Each number is 128 + 32 x the weight over its row's rms, rounded and kept within 0 to 255. Layers, rows and columns count from 0. The size above them is the row's rms in percent of the matrix's.

# layer 3 attention query, 192x192, rms 0.311, rows 166-191, columns 96-143
size [113 104 111 105 106 109 110 107 101  98 112 103 109  98  99 108 104 106 109 102  96  96 100 101 101 101]
[[119  87  56 132 127 145 156  89 159 103 177 186 168  80 136 135 137 164 143 156 123 126 126  75 113 140 181 136 126 140 139 139 115 123 107 149 178 159 153 121 105 112 175 138 151 131 135 102]
 [113 108 149 128  94 114 137 133 119 134  60 156 177 168 150 142 125 114 131 147 101 178 134 186 207 152 123 137 120 141  97 114 143 135 190 166  59 137 185 127  78 149  76 115 146 106 179 174]
 [194 149 135 142  98 102 123 144 131  51 110 118 179 173 148 131 117 153  75  94  72 128 167  99 156  85 124 147 135 118 149 165 132 113  55 149 172 144 164  81 141 143 165 184 106  93 140  42]
 [ 89 132 114  93 114 182 129 122 139 169 179 107  89  66  97 131  96  70 135 136 120 103  42 149 167 154  75  87 173 136  99 111  80 176  85 112 117 130 132 131 147 110  79 109  99 145 146  92]
 [119 127  85 148 150  80 128 169 168 140 105  72 176 137  76 119 118 133 135 121 128 104  98  98 219  87 132 152 124 176 141 156  59 141 123 145 145 137 165 142 121 127 110 147 166 112 130 137]
 [169 109 107 153 123 113 146 147 130 134  98 101 164 116  91  96 143 117 147 118 202 151 193 133  94 174 142  63  98  32 111 176 129  81 133 164 173  81 117 146 166 135 164 131 117 145 169  80]
 [148  91 147 104 126  66 145 161 174 187 105 137 114 167 156 112  92 159 152 112  89  48 128 192 104  91 156 173 125 150 168 113 131 131  69 106 182 214 123 113 165 177 169 186  83  98 104 131]
 [127  83 129 142 114  91 152 131 177  97 165 172 145  56 163 130 111 106  82  92 165 157 124  52 144 139 105 140  97 144 101  77 136  64 160 204 158 129 114 105 138  86 101 101 100 101 101 210]
 [160 147  97 114 139 111 102 107 155 184 148 116 140  68 129  85 102 123 144 104 124 194 142 112 150 160 131 124 168 136 118  83 146 103 147 137 146  94 182 155 117 123 124  93 195 141 104 125]
 [180 191 123 128 167  79 136 130 185 120 157 123 108 130 103  88  44  97 114 127 149 136 126 125 122 122 158 132 144 189 140 147  89 128 145 117  66 104 114 111  56 139 176 110 125 155 191 140]
 [ 86 105 120 183 173 134  87 124  98 216 136 115 136 131 105 140 115 124  46 136  95  43 129 152 139 107  90 208  73  67 101 128 156 113 162 110 177 155 131  76 140 119 100 144 144 102 112 149]
 [117 152 132 112 137 133 141 113 157 133 128 205 133 103 144 158 142 114 111 172 109 105  82  88 160 127 121 152 146 110 111 191 136 133  62 112  89 147 132 138  94 133 155 130 107 136  95 127]
 [135 162  66 158 173 189 111  93  96  69 164 149 168 129 131 165  90 123 162 192 132 147 123 124 176 150 140 109 156 129  85 161 225 110 106 113 137 145 195  91 145 138 144 133  77 121  83 139]
 [148 150 136 153  79 165 137 105  93 147 144 137 170 161 181 137 152 143 171  84 231 163  86  87 136 171 168 122 130 117 131 145 180  86  52 124  84 164 101 135 114 104 132 135  99 121  92 110]
 [ 99  77  87 137 112 137 124 132 136 126 171 126 113 155 137 161 124  83  68 167  91 151 157 171 148 144 122  89 183 145 108 118  93 107  97 121 133 133  86 103 135 111 152 133  90 168 118 109]
 [120 120 123 145 132 112  87 127 133 108 132 135 145 153 167 143  98 126 122 106 112 107 159 132 123 171  98 164 191 161 150 100 142  92 152 149 134 125 140 153 174 125 130  77 127 133 119 201]
 [106  89 168 131 140 170 146  64 146 166 206  63 139 105 103 112 152 129 155  27  70  78 100  74 110 149 101 140 150  91 122  69 189  78  98 145 101  89  98 106 150 134 102 132 127 157 139 117]
 [157  91 107 121 114  96 163 110 129 120 146 122 125  95 116 110 149 130 151 132 135 163 190 160 185  90 131 102 117 118 166 106 112 123 145 128 128 121 115 150 150 105 156  97 161 113 102  86]
 [165 129  89 121 129 163 134 114  89 169 181 115 170  50 137 127 190 110 206 157 147 143 178 138  72 109 160 140 116 137 124 119 144  91 119 130  95  81  82 151 109 143 172 117 117 140 164 114]
 [ 88 153 110 137 135  75  81 106 125 204 124  82 110 113 140  85 171 133 166 106 112 101 160 158 136 118 125  95 127  78 103 107 106 136  88  84 101 148 151 154  99 169 121 124 124 162 166 193]
 [132 104  40 156 132 172 126 132 118 151 113 181  48 121 111 141 118  77 151  83 112 122 139  97 143 112 108 122 117 149 122 123 149 112 122  88 183 105 111 183 111 126 134 143 150 143 117 103]
 [ 99 127 167 115  55 100 128 177  60 143 107 172  86 102 104  89 181 121 153 112 147 102 176 107 180 100  92 170 176 168 120 157  68 106 129 133  68 138 112 147 152 150  93 180  53  73 147 122]
 [154 167 126 156  90  39  92  98 132 136 133 179 132 162 170 161  69 110 112  74 156 122 200  99 101 149  98 126 111  54 139 179 188  70 187 148 119 124 158 173  98 177 182  89 129  55 137 151]
 [160 140 134  94  97 118 109 128 175  69 101 129  72 144  91 115 127 119 113 148 117  48 128 135 142 125 138 177 144 126 133 124 135 104 158 127 106 109 140 145  94 144  78 168 118  87  65 172]
 [120 139 132 106 165 102 121 159 133 157 153 142 124 119 100 138 143 137 122  43 114 153  74  72 116 167 120 144 163 131 178 138 122  90 136 133 107 135 135 127 137 143 163 133 150 152 158 138]
 [147 113 139 145 102 128 119 218 113 172 139  91 161 175 186 117  99  96 128 175 100 140 184 177 131 121 137 121 138 174  94 166 110 140 174  91 113 121 178 147 118 119 227 115  62 165 162 131]]
# layer 3 attention key, 192x192, rms 0.295, rows 166-191, columns 96-143
size [109 109 114 100  97 114 107 106 106  99 108 101 108 111 104  98 102 104  89  93  99 107 107  94 110  99]
[[128  98 173 204 134 115 112 187  80 162 135  96 116 129  83 181 117 131  78 108  88 158 140 133 146 102  85 189 115 164 104 126 123  79 117  79 166 167 157 114 175 146 191 114 109 156 116 121]
 [ 92 114 118  70 121 146 162 161 185 100 102 172 113 194 148 154 138 170 125 130  88 186 142 114 188 211 107 152 120 168 137 152 121 130 140 143 151 139 116 147 108  83 167 120  96 141 145 154]
 [173  92  98 135 116 109 122 151 127 144 143 131 157 129 110  74 156 127  77  70 177 131  70   6 122 151 145 128 144 185 141  86 114 156 149 118  98 200  93 111 117  85  95 170 120 131 137 143]
 [153 146 164 105  54 137 150 199 129 132  93 129 127 141 142  77 127 108 151 135 148  75 155 128 127 159  82 147  98 159 101 161  84 139  86 177 173  98 131 150 157 100 107  93 100 136 138 143]
 [193 153 198 212 107  66 150 125  85 144 182 111 197  96  83 142 126 146  97 115 140 141 104 101  93 166  94  78 116 148 170  70 105 111  97 110 111  99 150 107 174 174 169  59  56 173 153  90]
 [ 62 128  87 101 197 144 128 166 144 106 110 149 171  86 115 141 178  72 167 146 126 138 163 172 132 109 157 105  89 198 124 136 159  24 114 160 100 107 188 148 144 150 106  82 160 109 136 105]
 [125 168  75 124 136 120 110 145 127  87 131 113  97 183 163 164 172 120 150  88  99  59  97 110 139  80 156 133 206  87 103 127 170  87 101 159 115 130  81 141 141 112 160 157  62 171 136 128]
 [122  94  79 145 126  95  74 170 127 145 137 109 132 125  82 186 148 132  64  97 119 138 191  82 158 174 132 142 134 141 182 164 126 124 169 171 128  85 145 108  64 113  84 147 176 139 159 147]
 [169 108 114  86 142  58 161 149  74 128 135 115 157 139 141 186  49 134  50 115 123 168 183  87 133 148 159 113  35 120 125  82 121 147  77 108 148 143 124 141 133 128 151  70 179  83 163 122]
 [158 155 137 166 149  90 132 143 150 209 196 112 165 109 116 127 116 111 133 183  73 106 164 114 180 206 180 110 131  63 206 163 135 130 102 188 132 133  95 158 110 199 119 165 144 186 115 144]
 [128 126 120 108 184 122  94 128 208  53 160 106 179 119 121 133  48  91 123  31  56  94 127 157 162  95  53 142 118 151 104  74 136 151 132 132 108 111  94 140 130 122 164 114 166  94 159 164]
 [105 138 123 148  81  86 119 126 141  96  84 124 112 117  65 124 109 145 120 101 136 102 111  92 169 105 106 194 126 173 183 117 109 145  71 166 114 183  28 107 101 105  90 121  75 192 117 147]
 [165  81 156 164 131 143 148 131 169 137 145 166  73 148 146 158 136 179 102 148 133  78 118  94  84 166 188 139 121  85 103  95 166 168 135 125 109 100 128 161 134  99 173 111 185 145  53  91]
 [166  86  88 141 146 100  91 145  94 102  75 131 104 169 159 105 128 137 161 132 193 117 119  83 107 144 125 110 105 128 157 105 136 140 113 160  73  85 135  85 111 122 124 149  63 120 158 128]
 [166  83 107 108 114 156 114 166 137 107  74 105  87 150 101 129 140  94 144 179 146 157 101 134 110 159 136 110 112 170 114 126 160 136 148 177 114 121 114  90 135  50 131 165 197 134 117 117]
 [ 73  87 153  91 143 126 166 122 161 158 100 104 156 165 161 134 153 106  97 117 146 146 185  84 165 123 147 148 154 112 143 113 149 154  88 130 126 126 139  98 101 182 114 166  86 150 164 139]
 [134 135 158  92 158 170 143  76 198  96 148  75 147 124 142 116 164 105 160 157 154 124 136  99 125  65  30  86 129 125  72 122 123 121 135 147 148  88 136 147 151 140 107 161 103 189 175 203]
 [ 78 107 123 176  99 121 155 147 135 115 164 127 176  86 104 129 134 125 159 125 138 176 102  96  83 123 120 104 172  95 139  87 104  88 130 132 159 154  65 103 166 153  91  67 140 136 125 165]
 [119  72 135 198  76 149 123 141 107 138 151  98 138 141  82 169 151 131 123 134 161  78 182 171 146  93  93 140  86 192  94  63 100 133  61 145 128 132 122 143 207 131  99 136 149 159 162 147]
 [191 157  81  85 167 224 151  87 100 124 151 164 138 106 126 137 151  89 185 150  95 156 147 177 102 148 132 148 145 143  82 115 141 163 184 144 143  91 133 159 135  92  77 119 135 148 144  91]
 [125 149 122  93 128 143 109 104  87 102 125  38 114 174 117  94 112 143 134 168  56 151  67 138 106 128 123 156 123  74 166 131 124 100 127 106 141 154  89 166  95 109 125  79 150 160 131 119]
 [110 146 164 148 153  81 188  79 128  94 124 150 104 142  92  63 144  64 129 106 119 134 124  93  97 128 176 109 101  67 100  97 115 151  89 135 136  97 158 122  92  91 108 179 105 113 118 107]
 [100  73 192 131 121  85  89 158 144 131 156 180 143 135 194 172  96  70  99 137 116 203 173  75  66 133 139 171  99 136  97  73 110 119 116  73 116 165 169 132  87  76 137 140 177 131 112 139]
 [115 103 127  97 124 168 103 103 134 105 115 162 144 144 117  78 149  58  56  78 138 149 126 117 114 120 147 150  78 146  94  98 181 194 131 135 158 186 126 101 131 116 151  95 192 125 156 135]
 [132 126 131 135 139 147 130 118 182 101 116 160  85 107 107 195 149 172  65 124  84 149 159 108 165 100 135 183  93 149 178  82 169 133 183 141  95 124 108 142 103 166  95 109 131 126 128 182]
 [ 94 116 167 129 131 157 149 145 120 164 122 106 101 150 172 119  67 102 187 162 129 116 121  81 157 154 114 148 137 120 173 142 140 151 124 147 139 150  98 128  61  89 163 143 126 137 125  84]]
# layer 3 attention value, 192x192, rms 0.306, rows 160-191, columns 96-143
size [111 120 122 117 117 114 118 117 114 117 113 117 117 106 117 108 108 114 110 113 108 120 105 106 106 124 113 118 112 116 113 103]
[[136 112 135 149 167 125 127 179 134 182  98 126 106 183  70 131  87 126  99 143 153 168  88  89 187 131 110 135  70 221 101 107 164 175 173 132  80 171  78 144  99 165 116 127  99 160 144  72]
 [176 106 157 127 194  87 112 181 153 122 138  96 148  58 155 146 127 129 115 164 152 100  92 102  79 162 151 144 133 124 124 145 103 170  94 153  98 140 111  74 119 154 179 174 158 153 160 142]
 [172  96  83 131  47 148 121 159 110 120  89 161 148 160  47  95 146 143 188 152 102 172 126 137 214 157 120 114 149 135 153  98 162 134 146  82  87 123 141 131 130 124 109  72 140 114  92 124]
 [114  72 106 116 170 157 119 140 117  98  49  92 108 157 106 135 136 117  95 185 157  30 192 119 104 141 141  65 123  55 171 123 197 125 187  98 137  91 123 124 165  95 139 137 127 130  96 137]
 [ 57 151 103 122 143 154 108 162 104 156  49 124 201 164  77  77 159 185 129 120  95 169 116 108  74 183 119 120 157 120 110 134 182 135 182  92 172 105 127  85 174 104 112  77 130 137 102  95]
 [ 86  86 105  88 152 147  96 132 129  81 157 190 139 111 126  96  90 142 174 116 155 144  88 120 122 121 118  74 169 148  91 120 104 116 138 126 192 193 148 109  75 128 123 158 144 159  51  96]
 [174 118  73 154 142 159 133 121 131 112  98 122 133 122  73  78 172 130 106 164 122 109 120 127 119  83 125 169 123 115  76 116 123  79 126 109 127 105 145 120 110  81 161 137  94  71 123  73]
 [ 81 154 178 120 148  74 166 169 135 110  92 114 154 132  95 128  67 162 151  95 146 176 182 112 132  89 197 102 168 172 105 148  90 141  76  92 166 132 168 178  98 137 122 141 103  97 126 152]
 [187  84 170 113 133 156  63 149 148  79  85 168 158 134 106 125 147 143 114 150 149 125 120 143 116 152 128 155 134 109  91  89 148 149 148 195 115 107 133 148  80 159 124  81 129 177 119 119]
 [164 130 133 140 139 155 149 137 123 162 136 169 144 100 153  83 137  47 136 115 100 140 120 120 173 159 121  87  80 124 185 124 170 124 119 152 144 161 106 126  54 168 166 181 136 157 137 140]
 [163 118 142 112 137 110 134  88  72 135 112 205  92 155 126 140 117 106 138 141 136 130  83 144 114 134  94 111 124  81 151 100 103 130  93 161  95 104  92 128 147  93 159  50  66 118 127 137]
 [141 133 126 113 126 134 142 131 151 127 131 125 108 114 125 120 127 127  83 159  40 139 167 131 104 114  82 129 139  92 124  74 157 132  86 180 186 152 149 153 137 133 161 154 168  82 167  58]
 [ 94 139  63  93 114 123  27 133 139 180 209 143 128  98 143 106 193 178 156 142 177 110 133 173 118 134 153 140 107 145 128 122 130 169 188 102 155 125 111  61 125 159  98  92 121  63 108  90]
 [149  51 102 113 126 158 133  45  91 122 137 150 183 136 144 121 134 116 158 131 148 123 172 129 118 111 150 177 236 103 139 109 147  93 129 124  76 148 127 112 140 111 145 158 145 146 135 132]
 [115 100 144 114 168 164 163 141 117  65  91 131 132  76 120 123 177 113 113 144 131 157 100 137 172 214 132 140 152 135  93  97  75 136 146 137 135  99 143  98 159  82 112  98 115 101 136  70]
 [116  93  69 115 163 132 110 117 121  79 122  86 116 139 121 156 174 145 104  68 146 136 123 136  90 124 111 125 153 140 141 125  89 147 125 180  61 122 132 129  85  97 149 168 171  78 120 112]
 [ 61 141 168 141 163 126  85 117 137 139 176 127 113 123 106 116  99 105  93 109 241 147 103  82 102 101 169 145 103 106 124 137 118  72 103 193  54 136 142 152 108  82 182 123 173 134  91 127]
 [120 155 129 110 143 129 105 163  98 123 123 105 121 108  70 179 125 157 192 134  96 115 133  70 101 134 134 116  78 120  99 160 155 138 130 134 198 123 137  67 137 103 132 105 136 157 123  48]
 [103 145 116 157  97 147 130 114  73 147 119 108 136 150 132 119 139 168 166  88 113 158 211 120 138 143 159 170 211  91 179 101 138 131 151 122 114 129 164 159 169 164  84 113 118 138 100  94]
 [129 112 123  96 200 115  95  56 165 115 138 165 176 137 122 105  96 159 139 181 154 131 184 142 115 122 155 147 153 114 114 165 113 180 117 184 125 128 149 137 160 124  73 100 127 150 178 130]
 [233 105 120 127 156 121 135 154  86 125 102 132 136 135 157 115 140 122 178 111  96 114 150 127  85 101 142 191  89 153 153  85 140 121 127 129 151  77 190 153 136 173 126  78 147 186 119  66]
 [ 73 157 159 134  89 135 108 137  88  89 142 104  96 184 128 166 121 120 172 103 177 142 111 115 146 121 212 185  79  93 189 106  93 110 131 157 119 116  98 123 131 100 163 142 142 184 114 195]
 [145 104 108  81 129 160  58 181 100 114 145 142 107 121 151 165 144 178 127 207 122 116 127 182  99 153 110 154  93  95 135  90 108 184  97 180 199 144  40 148 149 107 168 145 115 138 110 144]
 [208  92 187  88 148 189 153 161 105 156 166 132  83  90  89 135 161 130 124 129 136 176 147 162 135 107 164 173 154 150 126 186 127  79 108 176 118 138 124 140 107 147 127 135 123 182 164 203]
 [131 165 159 112  86 163 124 153  45  94  59 162 115 110 154 115 206 161 160  84 141 136 149 152 141 164  62  97 115  88 129 158 151 120 140 116 132 158  94  88 140 113  71 129 184 123 110 131]
 [129 152 117  83  75 128 112  93 132 155 135 150 140  78 210  92 116 121 141  93 172  62 170 104  90 130 132 135 187 146 220 127 130 131 136 123 153 114  87 186 209 143 131  89 130 154  83 105]
 [100 113 197 177 186 117 210 143 142 115  72 128  74 138  92 130 113  97 173 131 140 111 117 195 111 133 128  79 107  94 203 160 191 160 114 132 166 103 116 152 166 101 121 149 144 195 125 114]
 [114 123 112 108 144  69 149 123 157 133 100 152  70 126 162 159 153  94 147 160 117  90 198 102 111 151 114 116 116  60  97 146 120  91 147 142  78 135 147 169 184  88 116 163 116 109 104 151]
 [108  75  93 119  95 131 121  42 130  62 154 137  81 109 112 151 150 139 137 136 126 161 171 163 143 145 161 111 162 132 131  92 144 142 166  99 120 129 114 178 106  76 121 126 125  58  92 121]
 [119 155  71 101  85 122  98  93  96 116 100 171 137 137  99 110 149 144 123 135 160 155 104  65  37  92 116 127 111 179 115  83 162 183 137 133 145 111 160 163 136  93 160 162 113 177 133  51]
 [123 127 174 117 128 117  59 199 112 136 141 160 102 147 114 123 161  80 194 200 122  79 130 114 140  87 148  91 198  99 112 128 170 118  70 178 140  95 148 152 181 116 120 142  95  96 150 160]
 [155  32 158 136 126 171 111 162 125 111 139 127 126 128 174 163 143 108 158 124  98  52 147 147 130 110 161  79 104 165  86 124 135  87 153 156 125 117 127 110 134 107 139 111 190 196 149 118]]
# layer 3 attention output (transposed), 192x192, rms 0.296, rows 160-191, columns 96-143
size [111 112 117 116 111 113 111 111 113 118 108 109 116 107 113 106 103 110 110 110 106 115 109 106 102 118 110 109 106 112 109 105]
[[ 90 140 175 120  72 175 121 139 168 103 160 161 157 106 154 143 175 129 162 144 166 106 169 126 106 136  99 180 184 103 111 212 139 142  85 132  70 138 124 101 157 122 127 134  99 159  93 155]
 [ 72  91 125 124 102 148 108  94 166 166 149 128 114 182 190 133 122  71 129 130  88 107 154  97 163  76 110 168 139  69 124 119 137 153 153  98 119 179 109 211  93  84  69 105 161 136 130 120]
 [155 171 154 161 215 155 100  98 119  84 156 109 166 131 144 187 161 129 128 108 103  98 151 105 100  86 147 147 159 169  93 163 107 110 123 146 188 150  45  98 143 156 126 190 102 112 192  67]
 [155 156 115 135  40  75 140 164 160 113 166  92 143 141 137 114 166 123 111 109 104 190 130 140 174 120 126 151  96 165  78 111 100 175  70 133 144 188 144 119  88 122 102  90 118 148 113 111]
 [152  85 116 122 112  76 162 112 173 149 164 151  74  74  72 147  75  85 121 152 109 116 163 138  71 125 124 166 128 131 127 190  88 161  39 134 110 122 117 170  69 101 114 159  83  93 119 173]
 [142 121 163 151 130 109 147 120 133 138 142  65 125 111 146 167 110 119  67 181  98 138 175 154  96 123 150 110  86 109 155 113 115 125 137 131  52  78 130 137 114 162 150 132 156 114 137 144]
 [104 136 206  84  69 155 111 128 119 123 178 118  95 145 139 110  89  93 110 117  90 145 122 121 179 133  67 136  85 125 143 139 125 124 162 157 166  94 117 159 151 130 159 130 182 130 112 186]
 [195 125 178 162  85 194  90  16 153 157 154 169 139  98 167 171 121 107 154 158  80 127 166 107  81 149  53 150  82 100  74 121 147  85 152 102 116 142 103  69 183 125 181 116 132 149 134 144]
 [ 80 143 123 150 153 151 161 158 101 144 161 135 134 103 152 137 128 139 131 220  72 131 161  97 145  99 156 187 155 120 180  99 143  95 104  99 112 109  59  81 173 128 130 184 117 100 153 171]
 [139 106 121  75 125 126 133 199 129  95 167  83 153 159 186 210 132 134 144 139 154 145 156 142  82 102 160 165 150  91  74  99  89 103 163 101  94 111 184 103 171 126 103  99 106 129 132  73]
 [101 126  94 170 149 134 151 192 162 115 100 122 119 137 114 177 129 144 139 154 126 150 153 171 148 136 119 140 162 159 195 133 140  70 150 119 149 211 190 132 155 191 135 195 147 133 188 178]
 [ 62 131 130 120 120 169 158 101 155 114 102  86  91 159 137 121 158 123  77 124 197 107 141 129 155  74 124 123 119 138 103 124 124 131 108 122  86 132 133 145 148  72 141 148 100 186  24 176]
 [166 117 146 127 119  89 159 125 113 109 112 103 181 160 150 133  89 128 108 218 116 119  65 107 127 132 174 136 135 135 146 131 106  88 112 109  80 107 191 154 104  89 170 101 151 144 148 128]
 [ 86 170 163 172 157 103 137 153 116 160  72 153  77 204  89 176  99  96  93 118 129 145  93 159 104 118 142 163  99 147 130 196 160 126 148 111 132 145 107 122 143 169 136 117 169 135 127 153]
 [143 136 130 122 148 115 120 128 158 123 162 196 128 156 123 144 131 139 114 146 117 152 134 105  98  85 123  56 147  97 169 156 174 116 131 132 169 153  85 125  69 188 107 174 164 167 145 183]
 [141 111 210  91 125 103 127 166 159 217 123 150  95 145  95  96  97  98  94 123 113  92 116 171 177 139 159 117 144 173 117 156 138  93 159 102 164 186 125 115 157 185 141 143 139 160 120  67]
 [194 133 109  99  97 121 106 189 112 135  71 117 112 107 139 135 111 159  69  83 103 109 141 129 112 117  95 119 168  95  98 173 179 177 103  86 114 126 138 128 140 160 145 103 100 181 160 163]
 [144 144  90 114  73 128 133  68 144  67 183 170 114 101 124 103 152  74  98 158 133 153 156 165  99 156 166 134 105  91 159  83 108 146  82 114  66 138 111 165 117 131 158 129 114 120 120 126]
 [ 87 128 163 117 163 155 127 142 150 133 128 126 115 103  81 140 132 109 159 172 169 122 140 143 104 136  77 142 139 173  64 150  78  97 106 137 183 135 136 110  99 114 129 139 134 102 147 179]
 [111 128 107 152  84 130 150 145  49 119  97 173 121  59 127 134 104  75 113  66 100 184  75 110 116 108 106 134 126 100 186 126 117 104 124 168 117 119 131 107 147 160 118 163  96 136  91 130]
 [ 90 148 143 135 115 149 140 150 140 139 151 142 116  94 152 183 102 144  82 142 162 127  87 126 150 195 125  90 125 112 136 124 148 136  83  87 109 156  79 136  87 116 109 117  49 108 130 121]
 [172 129  91 112 163 145 216 117 138 132 136 146 133 107  93 154 105 107 134 135 121 138 168 169 118 115 114  83 151 153 100 110 128 143 108 175 139 177 199 157 149 200 150  73 113 107 137  95]
 [122 121 192 162  92 162 138  89 144 160 112 101 179 112  87 105 156  90 129  87 110 104 100  73 106 148 153 114 182 141 140 104 114 128 153 126  80 161 130 125 134 141 123 107 147 148 184 123]
 [ 59 108 197  95 134  32  78 120 132 117 132 170 186 137 143  92  91 107 105  90  89 112 139  46 135 107 118 143 136 127 161  91 173 161 186 105 117 146 131 169  90 115 170 119 145 125 159  70]
 [145 130 109 105 158  94 107 110 207 127 166  95 102 194 184 150 120 101 151 136 133 103 158  94 155 133 152 158  85 142  97 155 168 132  80 198 104 132  94 133 113 139 189 102 134 149 108 147]
 [104  92  72 163 188 141 136 135 121 116  65 157 120 188  41 132 129 161  86 107  68 193  86 133 162 108 175 101 117 146  81 180 125  63 104 147  73 144 104  92  72  82 169 133 160  80 140 134]
 [102 115  51 111 156 129 101 103 174 124 146 134  99 135 149 134 190  99 131 111 130 157 132  44 102 108 124 152 151 136 107  75  80 110 134 126 115 103 142  84  90 193 126 147 155 129  98 115]
 [162 114 162 170 128 188 106  92  63 125 125 133 137 170  66 126 108 101 123  78 185 139 176 117 116 124  81 165  92 157 149  86 192 173  68 135 128 138 159 114  90 128 134 137  99 119 151 122]
 [ 92 148 179 116 182 125 119 154 147 155  98  92 113 181  99 129 103 135  84 139 123 145 105  65 100 136 101 111 142 145 149 113  72  97  99 135 113 104 103  95 154 140 102 159 169 148 128 108]
 [138 105 123 153 143 149 137 145 184 160 147  96 168 165 127 170  67 156 158 152 111  92 123 189 181 123 113  85 124 109  68 161  82 113 115 140  96 105  77 134 173 124  73 139 155  96  98 176]
 [111 115 110 101 141 131 144  67  85 103 133 111 156 173  94 135 112 180 149 102  92 175 118 135 120 132  86 173  78 141 238 114  83 125 140  94 113 216 133 122 107 164 118 101 109 110 138 145]
 [129 198 148 146 130 159 156 192  63 175 112 128 126 101 108  95 124 156 151 151 157 132 168 122 140 179 173 199 132 119 135 112 152 148 112  76 167 155 143 107  98 127 139 173 145  84  93 132]]
# layer 3 MLP up, 768x192, rms 0.346, rows 0-10, columns 96-143
size [ 93 104  91 101  96 101 100  99  96  97 103]
[[112 209 131 120  95 105 133  84 156  70  86 111 114 141 136  95 113 155 109  91 136 152 135 119  99  81 137 135 180  83 136 138  91 144 125 208 147 143  87 169  97 132 114 134 147 107 154 180]
 [ 99 130  80 131 110 101 155 106  88  54 151 103 144 107 109 145  99 122 124 122 144  92 147  81  99  50 143 174 147 162 129 191 132 118 119 169 108  70 112 133 125  94 160 146 119 140 144 124]
 [ 89 121 210  96 115 143 142 144 182 198 122 131 141 147 151 181  64 127 126  83 151  86 165 132 106 113 136 210  89 137 101 105 220 181 122  91 186 144  76 116 159 125  86 134 126 135 111 148]
 [166 124 140 109 114  85 119 114 175 140 149 165 192 158 161 176 100 110 198 139 150  69 145  90 192 141 127  89 124 141 101 190 107 150 122 105  55 197 130 134 112 128 141 102 172  89 150 163]
 [125 118 114 179 153 111 139 124  98 158 191 153 107  99  41 110 145 137 126  77 169 136 154 126  69  88  95 117 154 120 125 150  88 128 180  69 119 141 139 107 141 114  87 149 126 127 127 164]
 [134 105 166  82 114  62 244 125 171 138 109 152 167 167 171 132 146 135 106 103 150 142 108  90 115  98 207 195 139 142 100  95 110 116 168 114 104 140 165 142 134 152 124 135 121 111 139 115]
 [149 117 138 139 150 133  73 127 117 121  86 167 100 126 127 177  75 152 181 101 103  87  88 131 155  95 125 183 120  87 130 124 102 165 111 146 190  89 121 125 170 162 105 156 152  84 154 110]
 [194 173 115 181  74 167  89  87 143 164 143 160  98  96 133  93 106 145 145 166 132 167  91 128 155 147 100 111 159 125  53 156  78 134  70 129 140 114 153 125 118 143 115 111 138 115 127 191]
 [ 74 181 123 155 204 124  95 221 146 126 103 116  96 128 122 167 136 134 159 162  77 161 144  81  91 101 114 116 115 136 127 172 124 126 136 114 117 154 130 105 112 106 144 118 202 108 101 182]
 [136 138 122 221  93 121  99 117 114 138 162 130 140 119 109 115 128 135 120 130  94 122 126  78 190 153 136 104 130  83 149 152 149  81 158 159 128 165 111 146 143  56 172 161 138 169  93 110]
 [105 106  85 110 175 102 181 155 163  87  87  83  97  80 139 130 141 178  67 146 103 145 120  96  73  95 158  94 171 161  64  66 156 129 142 153 114 128 108 154  95 116  99 163 158 166 102 124]]
# layer 3 MLP down (transposed), 768x192, rms 0.336, rows 0-10, columns 96-143
size [ 92 110  96  96 101 108  89 102  96 100 101]
[[136 158 172 138 128 166 110  90 145 113 135  98 106 117 133 180 155  82 132 120 137 184 165 122 113  87 132 218  68 143 143 109 135 150 117 111 103 137 181 172 189 135 140 120 114  78 135 124]
 [161  80  75 153 162 123 111  86 157 142 108 123 163  96  88 151  85 134 138 177 118 102 127 135 114  63 122 188 102  73 101  97 114 159 111 140 114 146 194 112 129 130 114 157 107  84  57 168]
 [103 129 114 154 100 157 143 104 163 138  56 183 138  96 139 167 132 100  86 136 105 161 121 140 184 145 120 123 146 139 129 115 102 101 171 134 162 116 166  99  67  80  98 110 174  56 138 131]
 [ 94 201 102 198 120 110 135 128 171 102 156  99 128 157 150 136 106 170 153  79  94 130 134  48 107 126 102 134  98 158 103 122 170 112 104 143  73 119 151 110 142 135 133 129 120 141 161 166]
 [117 132 149  88  98  92 143 134 124 118  77 167  99 156 136 119  96 105 153 135  91 166  99  94 119 112 100  94 119  99 141 114 144 148 127 128 122 159 173  96 176 125 121 133 117  80 113 145]
 [146 167 132 123 112 131 182 166 113 120 136 164 162 136 152 160 100 113 146  81  95 137 116 137 130 134  97 155 124 110 146  93 109  84 114 160  91 170 106 181 137 149 214 108 110  78 149 119]
 [156 154 126 166 102 135 122  74 124 154 122 101 142  96 132  74 120  91 111 148 136  76 134  72 150 125 117  32 100 122 142 130 145 145 104 143 125 150 121 113  79 176 179 106 135 166 103  99]
 [105 104 127  84 117 109 195 184 129 174 141 112 134 107 168 170 176  56 177 165 141 102 155  28 126 137 105 132 166 139 170 115 130  92 140 134 149 129 143 131 139 149 140 164 145  66  92  76]
 [142 127 183 177 124 153 149 176 114 135 165 127 142 155 146 144 162 103 112  79 125 154 115 148 126  93 138 116 148 100  99 127  98 115  73 144 176  96  99 109 123 191 127 198 134 141  99 167]
 [135 128 123  62  83 118  48 101 180 104  50 142 123 163 150 172 123 153 114 126 181 174 152 164 160 121  75 114  74 143  79  89  96 139  72 111 105 106 172 117 117 132 124 213 135 112 144  75]
 [178 174 104 153 201 134 162 137 145 110 134  97  94 174 135 140  98 116 150 120  98  85  90 168 165 154 120 172 123 119 132 147 124 130 109 115 147 129 112 110 132 151 132 103  84 118 134 137]]